config = dict(
    head_dim=32,
    norm='layernorm',
    norm_eps=1e-05,
)
Each number is 128 + 32 x the weight over its row's rms, rounded and kept within 0 to 255. Layers, rows and columns count from 0. Numbers have three digits each. The size before them is the row's rms in percent of the matrix's.

# layer 5 attention value, 128x128, rms 0.0421, rows 29-51, columns 0-127
087:092174101072116116171105152087117169129119116130120173133143132071126168159118149113095098074114139180153132175113131151083139149128083097156152113118146106081166166072112058169123110077153065141096165138204150178122115119114175163145165093146137170189135183126176137080141159085079066121094132095128120077123145118163156166104161142124140100113067163147133096179091086130102130132120
093:149159161149127023185112206157147122118124116153133131149073152100135164135195100144166138107074109159152135132152108163088113148090124153067158142129137203099139151164144159130122098128173149172124105149110142134144067134139130122109133100123145114202136100048124105163103137152140123123171146122160174128137147086078096163080083209130105134094116163184173118130119124149099146173085
098:134048113096166183119089150086107113036124075138148159149193136103054156112081127074073150160126141099085112133126140142151138176100155094139124144124125106150137148127087117141151127183168109098129118113134096124077099175126069132169167063117131110156140117184148126111255160099140166109116076134132129105149165157124121142132107138142113179165110095135134129088135147104120098131113
113:087192081206123147139157189171142128170164135132166132098103060115136122104141128108117115145123089164097121149155088113114121194089099124087170075173136082110154123157140118115115148095060142132121125104130156083093182075136159114117125161118173188071138201174115170087127137184172158091168127126105108154148090149163100138152122156104098058162088140152115153142144091129152149094121
097:195137119030114127158093169078143062174093148137140070123150106111112146141177160141164122124130102165118119119179055117128172167101098134128105127125106148139197126144145133132144140058093099161159116112082148129116062146132111122120164109115128105101129139107137128128155166157142122138168119179106073116129157040091143183108101189133128137180169144082168164137146147083168076146097
105:061069145158131097127089112103138082127151147169139154195159175096143143130116156097132124152121172108100176143063104108099126122098086148140119152126143075098129157093098139122132130080149163160127098137095168134044137143132087121115165153105081115173149084116174105127106093100096157090172121138139181103187160166138071210204131083143101152107151116182110103159089096099092155111133
105:080172142169158127093098110105079152067134158150123126174121166119204118155180126124125074159148118155092127177122104146108112109119100101197130136086147113170112083119093140037119118162145112123114171208149121113086080179133177112148120104128137146208107084119132145124144116108081084105123112137070124097111170114164131132179124097128112188133063121118115135184133198158118118107129
114:182096106134148082169154155147133153078072080109134150131127104138149138122196100130156132147130157142101126148151156130129160135071151170142096132141102180157129078136118153182177136089241060146142103110090181134141131130146096153128162113139078085142137104142148101155093099205160161125120103093141140133106090059082115164127077175130126138111149135160142102196146156080119076151169
113:131115120077142143104080155117094058127074134166152147131110142064129154160123125090099119099102123119110145115174085212129167131122153160122228161109146144110143156131073125135108116148177067093101106121125068087152097173118178173114109199119164155153095132126174144141116139120150190147114158111101113178153120105099047094105134128141197106116104116109101139097148089188123133164115
105:165137124103143140173116157151143087159076118145126114167170115149136134157194143148039121100155105145104140111135180154170146132116085110117161093177146139118136111073074074122155149146129199126126095095105101161088088145077152104101146103111059153119163096133128122164056179164155111127161099168141100111141081125112139091134124114142106096150091189119118149117075186197164073133185
122:131205110136140101050186129086157180147094098120151094124094106127134109143120135120117125131143105124171114127077114105094135171120040091071087075155134072175149147150112136189088168132113115124148207129110160107095125110137142146119110157115113080155103097097097131103070143118094111147158153188152149111121154087139108207166198169165109141161131135075124145173106123115171139120174
109:088156163127124119107146142142130106145147153177149212107124156094122074110138126102173112128119101126133118167126157121105107096157103097095172136123125077138126093127176108086137107173162181076121068147190145111134127154140185136127142111156114105148193099179147081114166097066149019146086106155111151177083084166153157095151105126102122074108127150115116147152062118167138153150061
103:108149106080107083161095146150213142061114179166189111105215131122125135132109153109092143111065123121132155145166166233171144107119074109133129124111155137098161103109087141078147110152075191115095166081126108170175091149130203155152109115134110152096169099119148119132182138142123116124111126134156118100126185154150128126148104161143105123129103113060138139138115117098119061150105
119:092121139133142088097105152122164052161100123159158131117090089104124128096114145187103173119124107083104118089134219117118115145155143134130180175100123153130139160109103096107097105170189100147163108128131109119089207106126141104103087182142117205201120143143168127137107165086182102141116172141077125174182079174147127146109126136099075088154138139154101151165094184165123131134078
105:124113127101125126132134183145133089179150139172113117118132107101165155143119142080116138099145109157194105118118080116150120154135128107086255159098132163197142160115148132109117143097118086075123124138185132111100095145151132108102091120110209106173154114094094137100081136121089064136139083147097099117110119083098118129103066198173138136132115115131116182085172097169162153137181
105:078099136150130091092087196120119109142182152128128103094153156070092133138076104125161142190126156133136088099136145120105122096154132103113193170164178049123142166138114110139133098077162112171115167116137175139060151132114098104111045145159173153219157118134172111155174116109139079134114074128121171057145130186161107115147097101115111147101132144165122115133159130113160133173148
112:181158118115094128154133155158119141130130157132133120112110097059131099116152121113043093073133191146086174141172187186165111110137124092164153154106134151160144109107058124129114128147043200171123143056130118142180128107140106159134116118118146187121148107175124135107094128179117039125104153136127109118163178148159114105151100115147126106126078124054130148135096115120087159144193
114:170127148041109161167110108119107093148137097133141119157153172105148117104166135178082176168156112157110160089157115079154172106153085098097138164175150148099160108082095111147127159144132184170137119167160145160098150131124112157042149144104078130136112111088149107138127134117160116108153082105105060115156169157122179092193124103131158096090146162082123135115122162064161111132227
115:171155111147182128121162105125148135134183163150126140093117139157198135125128106086147135123158147141134092068119121104127148093145106125111134125122100151165104140098192071159166161107117117120121102052088144152108124158091162148109131114129104104071104074167127048149153092126085155147151131168098127180124121069037111148180135124149130110136124122085127096093135120190132251096093
116:186144151093105125122102013130136133164107109148128089093199107115130087108154156111083129118135123101097123104092156130170129128150130162141116109165132100156118093161174106076184139113078119112150180117103101127116131122092104086117152120150124112044101165153143156122121196126097121115184170138175176152048150169186130155130138083118111119193146120112123162088166152092152183080141
104:122144115134114058077096165112138111066048143175197152140152176122124164121114099153118105092091063081143082162120127124115107143135161135147130109126107116086136082159095195156095179147166083109110094185114164115105102153139110114111064092159132118144215137102146145122131118156131176093090110123092145156142074091122107162159125103159063111125078147114098108176131139173115071156111
111:131121141184114088160101060061104171101152156108103124175168112132165205164129100156126148158151098152155146124177133114181141158114178104135122127091154161066095153112065134128145159124078106127077130183081097113055144099149092084103114100075175101130096172149135113150098145184094116155122092125119115127083070091126122109138181142166164189086110140111106104136098151140157113163155
113:103076155156181156120152164119129144205125164126157123096081108127109095099140144128146160135155128089160134116093068139166115134143067099150204151092113115119134151185148121113172085130097163149113132120163142091145090156121120120149098129129152123199145111079041134095134146075107107098189109106179095067133176115144189120055127105121152151139164109128112141068167079112169109144184
# layer 5 attention output (transposed), 128x128, rms 0.0743, rows 29-50, columns 0-127
088:189130129104128141070145084155139014145102139146130127100176154218149126092097146114102082135133157113090104088126118131131107087144160195174107163129134156108081089133190166151070126164137194078117098150099150061143090130143100109183102136110113119113128114130114123172107118173177158131146163128134181122139122056124131130173150132109107127113149075136121136111129185074081124140129
074:143114153146157168128102022137107084175155126115080139079154078145112099131089188127152125190211092099139171128133170102164184106165126135149124176139140068091159125157130131115135160042078087155117149089139117108117202100126130078172140128118141100109104117173123129127159142133125113113121071116139129107116186121155141151139147101177078160161109099052133137153092122135132087111124
101:135108106178133053139148139165148149189071120100151084153049111069194153178158135130175140113114121157157153143118134143074124029148152135094149055121142133111139089088153123107116121084101171084155109155125136166129148107180161119074076106189113133123131134111124118133067144125109062067122192125132136180131083117154154144134172145085153128103148138159118114164114148098150127125136
122:067091115078126158143076145110075147115165176116074147112141130153137130147065134174105117134139144098167153153097126197147150042136111089177057106095117142152144112100137134138093112186158120140163130141116139157158119143130096124107146080048113065163140097136160068166139125105132140162125137164134181185110148156075111077145104109191149157112146122107167109139168178128083073137154
109:136112119188177177080073115204146130108122109091132147179108172122138126094143117073119142086098115107114166115114182140118035149112129104089133162104168113158111166088102158145117139110143165128156168164207122123117136154116066145084068140134172134183147124141134117127146141140201069110107128132136174170122117198121152079110176118079124134136086128139128080053088132125102107117137
098:165134113109088124128163089142171151181124104156181097097147114147074095117133153111139114136179128119163115108132126185155181133115133122072131107136133152135100153159152176092136114099112106071103119115104091136208121122075141070170128133087163163120130087092115198149153102146122100106084190117216049141109106122126184057046172114111178128126121116162124133114160150144161118163135
109:141055119103099104135169165177168096180112140112158125090108098131013142132128160166171125117148092138155138100125131152111064137172160140082171092140145143074137107156188140159088139074125104080112104144072117114130131114133112116130159156133128130046111132162127143139162131122133186146152164105192160160134060115110132127108124162119145105106189119176083114152077127081121110176181
112:154163162136168118136135113169145120157210154098107131173147155138120124100125152108105148141108079085159138062087139113168101082146112122098144150130163074137160128143075138042139068140101143099138175116165079138133134149099130113125134127133160168137157138084063173100148169134091061113175167116064111122160172198101164108118140107150130128141082170074134130094083090163126186070133
108:170166156158103117166136126162133153129138134092133083147123130159146085100161140125171123159125116122112127126093116078147104154159084132119047087156136160141156100074157065119094169128054181140144153125159147121090133097137119125100107131120077061090134117197119092112110093113136087162116154180206147119107156124184147130191128099117111195137176108134162091077132190150143084163063
106:132124079092170132147130096140092166107168151146147117121089158106071097114121062140188167082131132143173170115153109118059090123103120127151096091124166171136126075113166129151131095170123150170170183156156151124137194123162064183098104137178115109127144186113145180082094098177109091092113152118090198116152152169186105110127140106129105168144129105137131093069159076105104092106122
117:128067105126096145145106147149102106134173111155091181110184146148108174098113089117117120037109091119106127130160132182111053089131124146172183134115151127157098111117081164095142055083143112149125072163098128150156138130146050164136151106188163183151132153141163120135192145111194159076147144146125117137109123134124128087068092124081161140102145158158175140093143124079109117177151
104:161106144107097179123110102096135167096093172156170064119113104149110178140115127150099167112094211151135130109123116135134160169128142153144106051116123137113097107132134084135123165122134156108132131080112120131141179131195130132125131135083107105104084162136064127150116127135119216115171181087108137074130111067126054179122118099157173151116130106092122142094147188099109109180229
116:156144136132176172099176105155033138190126141110133136163118116130103111163126103118158119172194159120196101133099131060093116136126104145120113075112119177119082112106184135114148088099173111133145094175099119086082142153119088158067119167103114125178114149146110144111115103127182129129132145097152081166084038093122134169180205153113112135192142119111112087094149161136112115122102
129:127149087086140183123149127104132168069119135112147094096112185196178113191117152107146097184156145145139122109088075143115146103153154134137077119153075133131138094096141118108094187164105144166152126118164164129162098157125146142147158098069133093091129108144061167116084097125100143128120151112138217045136159113102090060114073113180156166102114120128166098096166142112190115131123
115:116125150155119162123089106140170132126112139144045148122118096121148121141140122125171120159106085136077154154145182156099065124120105098139050138103109128098132075129158114170096138065122165121154129111133159120135111080134106155147146102076126094088081173146164101166215116127176134141152204128166173189097172147165125148111125100092163138147128133103163117105058189076101054103142
115:134108109140107193119177058092196160161136145117144174094118103182165109159125146095111121083121138173128153131119099144099089163102157105119065098109124177126095160103155153088107214127128127109099134071159122131184093140121154117152179118060115147091083118065157112082138120149133156119121209144186102193103128088136122127113092121096188117086112080154111134153149176135133143107144
100:066141155129140130132143115115098129126146145167118158168109085165124120153138114112191117206191100156151076145120068116092137116139110141132109065112079159109127113132186140140150111150183103166101153197080143092052134134075119132125141127054143075136123149109158151122179106133108131130107152108136156109057080109111132185154208150156066156161158151124094129081134134116161118081089
125:164144080160132074076174102124154137098148123113149120136138143109109130086141066113181110103119191180127140127145104153112116123051151088129125134070135192116102134158181134176192131152145161147180149113158134138138126144096075110151087134140177117163132151148169210077117060152095056086082162155132161126119105158112092120057138104134101149153115126179135124086130092130085159105104
121:142147173156084131103081125122104107081057107121084114127152086070072138113126122120139129092085089116103150140140152166142173131128110125167135099134098054095106111152111146138138138119138149134098148178140105107126187113156113121171136107189149108154159140106106178150126162104131130092146114137150060137064215151217167140056142110144148133145120144117126167152104110167092051143212
114:102155104092144084128104197131074141052114128134156159166077165135132169122130088155127104100104126077121077173164114136114110121105158121148162129146138083102117143071063141207144137144166119140160119146087169138121119140140130219096097186190133157202132097100164087121123127137160193135083087090090121133150102164099123139105115157099143134080123140166139111179140060151125100102128
097:160103092116121176160173136164099149170196137121084095077136131107095067150129188134136119184201157134162149127065145110144181096148110091113102103104135130104127155090121138085082055094113153103146140084124140157156129100123143133153133150066179159125104136201033154150119128125129126143148126126133107096112166136108178090147108143127203116138143107109160115073106091111148113186075
105:136130075084141136182145172151134085166103161092101108089163136094102089089155066172136174112081125138081203125125102148079093145109122134102160158140122162135127104128147157183101125170179092093122104104181117120159115103075091141114122139197107153113194156070120159139135096092117089130134159169131131167178148178193138158100081127090096058141119108175115137148162092102142124140091
# layer 5 attention query, 128x128, rms 0.0754, rows 32-63, columns 0-127
105:211086187169169127153143134147126156106144163139099111086052123170158094082162129121136185145140148142178142126123107088129130097194122123150120145122098149154116159086123129094126140122105201080113088144108104098112214069129094114148084148094147126120095100120125142097099110150093100133141205157112140135122127216134106145105116123099148069172167131105119101131147160126104170061066
110:114186107068111173049185107150125100164105100124134137147158089085145084108125161141096131137154184115110127159137144149118155087120116067054085065124186095121152132109121142179114113124152105129160168065163185109134151128123174128165092130120097094140150112187134135159085124097132119111118102125126073097125189042157124115132163160154068125119178136137140210103105137140139139160152
105:180147121111207157087120110149101111128132097102176183135151128204125111114151142140122118098103152120182123048188107063119088152137115140120153102096165211195075132113099133161147102150069123087130113098139092110125114104155119138107146153169123117105150172167120152137141131064117080118135149127136057141159175065167108078116140107093119138146129101090101174101188173099156144143111
130:085132160095110116165137141088135181164103091150080157137074127110089129129167136198108104121149140112046125166126139152108115140100145142130162110127119179152138187121134148111114116170189083152141148104076181166098129090099113146189179111119160138120064148087146118139098106079221087132138128070154127142128131037086102112082150156116179165140116115141145095099071090129110138151153
117:125160172127042077155136169147129177111103154173108139096074127085107189120082148147143168165178074084126127197096123132155161147139127136111158163132114109101173152152146144114115128101161064150128119156142153125114141085081112118146130075108193156161116086161168157112164095093157061144134085094114108169115117105104133107127131120135120137136201119097155072185107067153176087110175
121:147035126094133077159140142181098132162126153104088101103128129180133146195127117103142156099115210151186143080140109106080094141172084160168116167116137115127123142093140122105116159133123180124085132147140114183140124130177185166089084164108078144137172175104122091092113149153096158122098148176136127125108088225151165085100079089122104090113119136142110133139129175081119169099114
134:147127108137145116116157088156120093103152045135092185121142167089136129174123139115107137102161052121116187149090139143072126137154160149161098147155089130128141211133080120103077101121118164103173107095070135130093152198108157162159124113134118110096090179095122128136140140178216148106115106083078174187130108097146122093165120174120188164147081120146116154154108095121113145126072
116:073239149194157103066138091123141112097102148156165154122114099156148068105145105125089145088129050187151138115120144163142098156125198177068196153119133172179133077145151126105176093202114093100165166091102076123147118087118163140112105091136177119119170122095103161117138121126107087117167123110151144116137148113142154149146114129128137116127139108126134132128159086122118140135050
111:166091188156111085157139179125122141153080138160145090110156148148140174163094113150075146121121074148117092161113117115179115152091123184157165151151081147120109108130143106079125136107161089169135127175128146208139138096127107174106142055114140117151163172056087127071184098103154115164168132121162156078156072145162122148128074087069118130151145108162114106191139123096146086111081
116:086080135079124104100104119194162146147150092105127075181084133129144161163159072116121108107125163139115158118195175083102135123125107137122140111138153174080092127075046127156128137145106163201087128130100124089148134134128182157136123179128160136099107136140079150135121088130134129144137083105101055083149128074179102151171173113138138179207077095154114121081137121144178145144173
134:128094175123149127130174094192152084135046106159121105128137134136142117097157119156125124083117130175196164150130152103091114182158123150164176169120139128129082130072053092089177132167094104140096123129100129130176180159132152178093115151154123120109120105142091121106108123166198116148118081158133192083134116183161091154156078112108143106130089087154136107098145099166153110118030
108:041152136157128167102182133139101107103129152117114125162163111150122064149148167150126092156084107109102089083117114210185144099116118119137124172138130106142129130120146130084117142164107063111106169058150082133137070088101176068154114116104136132098191189113111146110125123066143134136137113126141130090109166165143203103094182131131084117089117161172128179160099095163069126101162
126:070186130143049114144136152137154173121089135124076056157115088079089145120084166109090121175180144080085121168123137168164177125095106107097109152155115055064152124184146139132106126112170136147142157159109219109121134062093125105170104151077165118159116124133151165138123140140185099118134090109064154132087126157134136110128135155145107159116133119157178149144094110146110120102190
123:044117123123126145108135114130116129153098124077105048148185136103119142141119101149144115078095167158107143124123108149102098187132116160170121139127140089067115111139117053153115146135119156205056151170167152178149130197133164104108118153127111119154172145152125099084121141146132150108072090168121167065123121173161123117160136090131088140067101109227129154099131094095175124115162
127:102154131155157128115108095082151154106059149149110154094162136120099114080154095149133117105142126182155188146086148159085123154122094134152165171111108106134089145201094108056171136153124117111185156141104112173110160151163154171103102102156120115101136132082067120092103108127142094154198062116081159101139165127099151145210063110106167116145122054169115106143132106068146158121140
114:098168085145109156104160116119122101085123107129106159121112158113121095176109122132168106145109118125106102125094117177121127125124154135071147190158127085142162123139155101112117131108113096141132204120137123152086095125115121050138167173152113171134143072131196144145072137057178152114103094140101133167120134129036184122121189129158182148067112128099156149201077064185095165128138
115:173134175151087118166102136187109191103127145169108178129054145108124136166095124122165125143169062091203121162118154106148148085168170136107104130126124141119105158125122113130135119071115125086112079165081087137113135116105091116165157108126191150127085099148134147127148103129118109165076140090099155178113114080106158149146101202135161132167123133044130056140109095180073184133140
104:141138138104144074134079110107086195148146131072132171117167162149145152145103153141118125114151131117110146149136132124081112141135154171197123103099116118131101188182153113129087139115116141108136077155099179155117116134148125162152122120156160106122092221127123105101124172193159092078074162072088213158116062117170104095093125173144119170142068136185111140134114129055077137100139
109:154142160119211121147164158146114103172121124176093102180116129098151102138193143130125142129108082155153104121110120123130107122124146153112109098128082178146079123144090153134131053163112110075162096124103153150159107119107176192141110149115105132102128214057105154127188084147158190145150156143107122118142136142166147088131105119105158123149101174157077131063110165096082138102024
113:168154111190179154100179097186103142078184101076095164172107159160135086109114134077143139146109176145178118105142127093121112120149159091185105196113101131128105143114108086099114093117074177087109166122134091112107153082122128067114127189140108124123136128141128144155092176148105138126149160151089139133074157222112134103123122090139106150137089137107130172095161117086109197057113
121:153129088121148098115147111124165023124078133158116094113203098105134065074165137110163159085120118147116124131111136111152109189118097141128099162115084118099116116157094127137105159178074124090153131139057143145137178191166102082100116158141103103091147147158093146095095135208106140125123105158109134139161125128158102130210090163112090109139144106107144149181131173094141092156052
121:134170167144117166172099161124113166139092191139129114099078115151126099088135136135155101124107145124195064134149157145127118117127060141116147109095173140136118113103189148116147175133100117081108129142166080145144120176144085120100142130126132170149126038090145118142152106129017069112102137213159093143111177115135141148103103135147091074122183108063102117158174183130150128095136
132:157129082114119154102144127141138129128166114153109159102081112106105104109142178070102136177189147106089134124087169103147192081133147049082097090124103130116154161145121155137079111112136147084200149105098159071104171054126120108188130160081135111092067097164185178179092146122173160150158170092087064143121161076125126103111118167134146158136140149103140166112091124118109154140138
116:163121084167109181118116203097147126140123127132139088168159206094127162154094138121119130188129098138055040134139084113151093152074142136152135200146112168145177082149147120173094076123178114084097129129093103141143069111107107128148150092135117124134148153077153130106163059067118191128134178154159144111146176110123128104106133122121140163087135179130134172110107130141140070106097
136:122139134131170131195131119087143101066082116193088148072097086073119103090117142107122149164169067132135191154064170118185154080110113092073097142121089147123155105193158162171107106112104102167184151167109126159132137164120131107135160154123132101141115059090118177167139150123136156122144114104061120180128199129138159149160103141156186089113119110095095140137096146116084136154121
114:106148187068149116139099076110127147120130196121160164063091106160132069101140111151156136089093172135185168093140118155125131125180080146085187105102197165205104160083164127115176128154096105141124135102159092114150112137153133133108143117147134137115130056147086110127165145089071057137120131161138128123129186079167145149165113100119119099138155093119100110077185093131157158163161
139:072131142132075138071103096203170116143109137062160104154141098198114137153122107135130125112108159149174134086149127139080131167170119116140143151124174088064101111093115036112159150098162152182056102158136103149152092162139121147090104133137080141196149149161111081125142162172130155143150111178122194105116090184141124144177112064136103118118104116164132104113143114108135156083166
141:106077147140143078163092161115115128211095143160125047113096134173170123125138081102127174070091112162155116103134135065118093199168117194145178131129144145105082074105151129149169154176111115144085106184123169117171138116155168152106142116165126131142151142189134163071143103112117110111126115142165136120152086138141082150159105119076136073115157086154116078101164150155176141094087
092:077183092156118148063150149134123142145112117131089191161147116119132120091107150143072078108114169095062089104118167066186133133091135099085147107118157113199147126163188151176165148157125087085175141100132128118101127093123128104102109158139164129102147099152178120159092107079187097128167121123114082130111147077107155068109156180179083162074138125122142179161107141145153152158170
095:115183072125118200125163098132177140070106124117138179137129144122125135122108126090083111114114154179114163120139171119118111119095112095099161183119137173170165140129110126059138103118088136127135147136093077138133081104136163175105136098115138156100118081080094128163155193123138163117188103141118079128171179054113171096140088134145194156114137089115084158119163065096167113215110
129:100179131129129138143143083119115150094091094162096111066115127063123120133050141107118134126193126123111205201126130153080152130135102112115140155173094074100162169157114100101120123114166132182170184142121119079113165166111158097145082125118126098121087104130093167140134145110171094137136042064088185158131147130110104140156146136125169100158120103145137123181107057181156173140163
125:078114187103138076162125119125087079130101141126079147135141060050110110142143140150125205150177081101146154147085129118171162118138114115126067153139078096115146140197175133189087128109149087138138149089123120143098141141095100061183116101138201105135175117119153127123105089113149103115147123102073146176118159094123154146193179154153095130177152138128130099177109124127106093122188
# layer 5 attention key, 128x128, rms 0.0587, rows 32-63, columns 0-127
130:181139123118158096147112117109086104110123125238137160117099131147188145146128123117101143144151170110214189142137160095152188127136109089108104136144175067110115153173153180120076107114074153081162155149128109091140143098133152128179120136171138117159097054141146152141126173171084117062080175122163186149104146131106114110125114159103146113113137124076087116143127159083061119111100
109:116056116134132157154145104110104107114111127115134140094135075097128073066161139107173070108127136121082171154148119130106118137139083153126147143114083151104104176129086127075131157158103125143129187121103154117123142143134150118061157142132107166138154156190133152157135098131152112130122029132108077176140105088135102123155127143171126119132135000139108167123093108211173139176135
098:178117118100127161124114180132115132144211156145166132147166180150135156131133135065124129161078113146147064126154078136160118121113133098132131125183102144171141129078134179100122074174174143055083156108139074091131092080105149168117111096108119145173166134143148154098129144104101140132116222136151075130107121132127152107062167140124088160105159244174108143116108124146110117116125
113:111175122117119106116091127089142158134127122178171130096134108113144175125098107190102072112127071136077151133113119102134085178143123150077127088120126109122093128101078113132165173146164127145189120165148121117134104132195145158132105083146134127137117128137131105111171128123164107117108095121091112138202104096166131126166072139086215123166149011154116034164142080124176099146144
094:141133137131128131161110117097138146137071102135130084129069128150131097140117109154096133093121125099133178145142176152139179157118106160086144100126159139101078142160122119105188172159142119150163124154087117128142167168155118149123169129169099091101097108096131161119133138107165080138117059113096134108186117115103109172202136156090168097134172000117101051165167086142160171167163
098:188076100138165123153122154178118091115180131086123120191165145145111155132139107102124161192115135103156075077120084147183119090145162077135080115181116114116147085131095116132062129123144154104105112106152090102115099170093133113209124160139099127124092149116141069150137141177120157114100184180139139150089095159107103113120145133119107119132100254138127144119115165097072101079113
111:104090125121192121141127090086138159125146117132097151059131102147161137133160134122099133105144108159143234087102144115100062173106106129149151155130101122119090180120102145121143114127131113163136118144126165142152115152255163181142106142196100092142113160136073079091149154095141093136153064103107166082135154097155103112122134114089144134122126040126099148109184128064147136105133
102:144138119158154177112081154106131125116115113140180105195195151155172129146125127132118124157095113189144068056176161072182067107094127125093168215125070176156155089123173154164135114107108106112120114123108073156140098084147086114136122083107144145139203093104139138100130119089110142130145180144144097113142157155087108121094164083136124155085133158092146124118069132089083130079145
104:126172143116135099150084174131113146099177133136135103184132135170138173141138092114055132176123085140110091070171130125153134111156182122131108103134132159128081034192153086164112136126167131118097086146113130141144108093117120174181170115137119125082116122077139169105154127075083177152099172097124148125152102145124146166126158104108134142124073243090179099095104166125086129091100
106:205172096106113167083127148148110135128138109101168114183151109172127095080132163081138172111022123116085080090133098136095092131170122148081110067123165129156121105099109115143167096147150155127130128130187135170066107101195205114096100168097082151146137186162135160106143123111158156115095175160129121145121112136130137113084144050105097120109121184117099170156094130108143121148111
098:140117100164158145086125154143117090128200147116141082211149132192165163109133054083135165179102116151129083056167085096122059127154144133110109137128177098110121049158138122141156122114120137114110163134152121146149092074164115073113121128111115141159127156133118122092140125112075142087106181173140114096128148167099173138081123112122088144080135247114163133107136148094124121099119
112:072172143095144170160135146086151118090131091122085140125142098076138161170148162138164121159191093129114151152124140145079206115093119143098093122161076109140157141165080112183104150151156081134171154117132119140096141175059129117140121108129100126148163118102107109198120136070155078134124060125109119168122141070141119143163145111195181148133182073112168150094094067122195135144132
095:153143187117115103117166099109106110150054123109095143117104130108110085108126136112124109116154109141097188173124115142097146166137095133140112138114153071115106135150103083140131164148123151207120133149101164126103142176153120109137156099161073104105124098119109143123108113161163099131144050114104133146146130095156107144179112116112181097143186000123138086105122078148117116201139
096:137130089099144116103194145179150120113140143049172113181118136149112159102151071112188123185097097099148063109127084167119158146126140122110110139117155120134128051121125065159115133114174113155046126108142128130147080141146130097100110164072109107102190171116110113129140119130110180131118176184116131116115106184105162135100166125158096142125077208114158188108078177128090107124158
101:134108136112137145120137161107111127093137127112194134192154150173151164128125102118086140127079172159127092054177081127136046182123149214130106145133158165160087082092144095157117121142153135061100099116166085142180123121152120141086139093164137095137160111054118059099130130152087176106106178158153135091165135183135140106122149107163108123071115170109141127112141126115073098085085
097:068157134169169104142120099160169141140085078134107131073134089078149139120156132165150110125162125145118151178113130146125155134098149130106153157122155109122149161137046099097176117108099065179176143103145129148177097188112125081108130093158120139156150078124077091140092130129184081168172025112132125103127105101107116152170128162134107154140147038130107088114152084115182130172170
090:142143147130153110120107130059112144129107124197111107075069065117150114151097152154090147110151148109120237168123168127098141170145108121112170132123134106134145128129122147089124136150100140147162121122102129121128170131148135145101160173159159083163074089102136163124100158122214084126169088084125151140168124131109109153119146139047130105163145032118107060144187079082155099102164
154:154070142089118087136148139098126140148149128126146153068099176137132194201160080137139113151143117114126177092146093146104112190132108094206117124163098155119103162141121138128103180093155217168094053082114133151111102152159168153131086152101091079141102165106067107086202128138132124094158156137140151124166121121151145135080126140095139129156092147138077129134154183089083087094129
138:165127118119214098129140122103141153147143106193088168133165112133165116138106113077101167184223126154080170103110116094130097082105140140107105188170055157161109128126065140148082091161132144100204142164114123104106168086136197154180128122088141079134120163152117140118128119111110128113152156098082116113135166100171130130123109127110192164117135166117128185154092141079083124128096
152:174109127112148157073136109123129101083164108163122164114131146069120148136156164091156136131180124115186186138092132147078205082116117089129101150174129102141156184136120138088131044073080116123177157104108089104141123169127123103156133134145107082164140098117083117140119196186143132082105113154115146129105187105102175103104140128173056167115147110085101178094139104108059106140107
105:097062117153135119107128123136151090164141190118129071165154125161157114114142103079128147152146162173172082117165087091150073115160147145163140098082141165158147085089164119189135083101123102114069132113156136137142105069140148127134120175149141073137147126116059101113158112100064144135107160142157137113124152150162143169126175147150086119041125205149099166074109196149084114096101
112:178111127136103124143125141130080130119140180126146121119138140172133121097096114132126141170087176072117061155123122136189123068114137116140105093108150114155180111167178118122105148153125088074095112136144087105129140097056110089111131097093163093095148099124207135171148134150090151123145166100192126138098120194072123122079169136151071075078160222141166078137126145145124093086164
100:125132105141153114131158082107117137113088111151124170107152144116128085098107147136120110059152135124155211172122162113103144143119090128121146147118122106129114175114098148086103101110126164131152112130124163112139164155149135163136133133196147124152088093143113144124153103142170086138138066084092117142125117054127097121185122172123177123142146000114060126119127109159173103219120
121:088151138106100103110146104126159149103075121132105147123171112121068090156123141122073079196191054110103135146103156160133204058092173121093173130145077110083124151167074142158138093132140127170187141146111174110145134125051116152179173121079144150113138150106118171146121112128151136175154093050072127086146146123173157131153137144147198134135124158169134124134147096121121143140103
092:087129097172178120166139089099117108146087153135111156089123114074157091151111108158111173066121123158119191186113145124111108174135154161135140169099122138153109174122097117127110084129113137155152147135086102135168193183155101123107134117155140086095162096126105143132114132153137053109123106065110181065138137093167107139203132136115147099119139000137143090144168101159162147161093
094:107106071108114129130102188120105101101171176121163133154139141144106162120101120127130114123049155141112053105151121104176107117109139135128122110148169147125151117101135184100110169154130116026075129134133115152091112100142091089100154123133152144147177117124183126137091124097094143083165244172198116139127096141116120128115160076115075113108139217095130153130101164112150103068151
099:151149096116128179106172158151114127109133162079148106186124128172088158112135085117165104169113107124093033099141099186122105113124116129185077138168152110132136077123176116133115128106142144138066144095151164142134103125117122095141105168117103160133092127104135077102097143127134181118093169185155152148095123180084144159097128130169069139131129245078156180143102096116075133083164
096:188150130123118088137120115169128102139140138138144096191136119188143146105127114111108186138072137106136043072144108112181099130151148120132091119138171139108145069118148166156102128125126143139078085133132093119123056059097113110140114159118122136118161127154120133112152107093099148161114210169179101079140125183103119137100145098142106101153160255095131149163086157099067123109112
126:101109151127107125153073087123136140160156127128158127134182155106104123082137134136152076117122148108109161187189082159108138117100115170129142169099114121149176142092134141090162107110168107132121178119113096115104121139110137135114118075125121145143171122152136132127173139114164100135162017065160069143160099114127110151136170134197177128168147020158142096100132083157173098222139
116:164120099160148238068106114140137113107175097132193175161175166156109124143101159110069127157069097179146069142084122143094041132083158151123122171134125183123144165103112116112118106098124055086131125097144121129136132132187108141086192091174122129129147131124125143143129093118115210166146129109141095096145135161121140103114137121126092140062097149163136094129176140123183124126116
112:088124145105162141106130106113154147125079128098117122127137117119178088124174112173146147090122134148128195140136160108122100145145117190109146127074157084103094119161098119112143182089087133164086129115123116157185129202195148140087162141212098142120135116116112129103062134164134101105150089121099138098195118075142131114167101165095093133131142000090139108108168108138151138141167
089:065108144134166077158122122072161128142051143156127081105134071114146099141083127139118148045162089095136204184139162156112147143144047162129163118138135150140097133128113114141157179181115129184152155114092093126149167170141159123109127128171092110148152123111111137115124139116132055099139037107125164153148137129154107152185123137122158125141115023108095115132169106167142148125111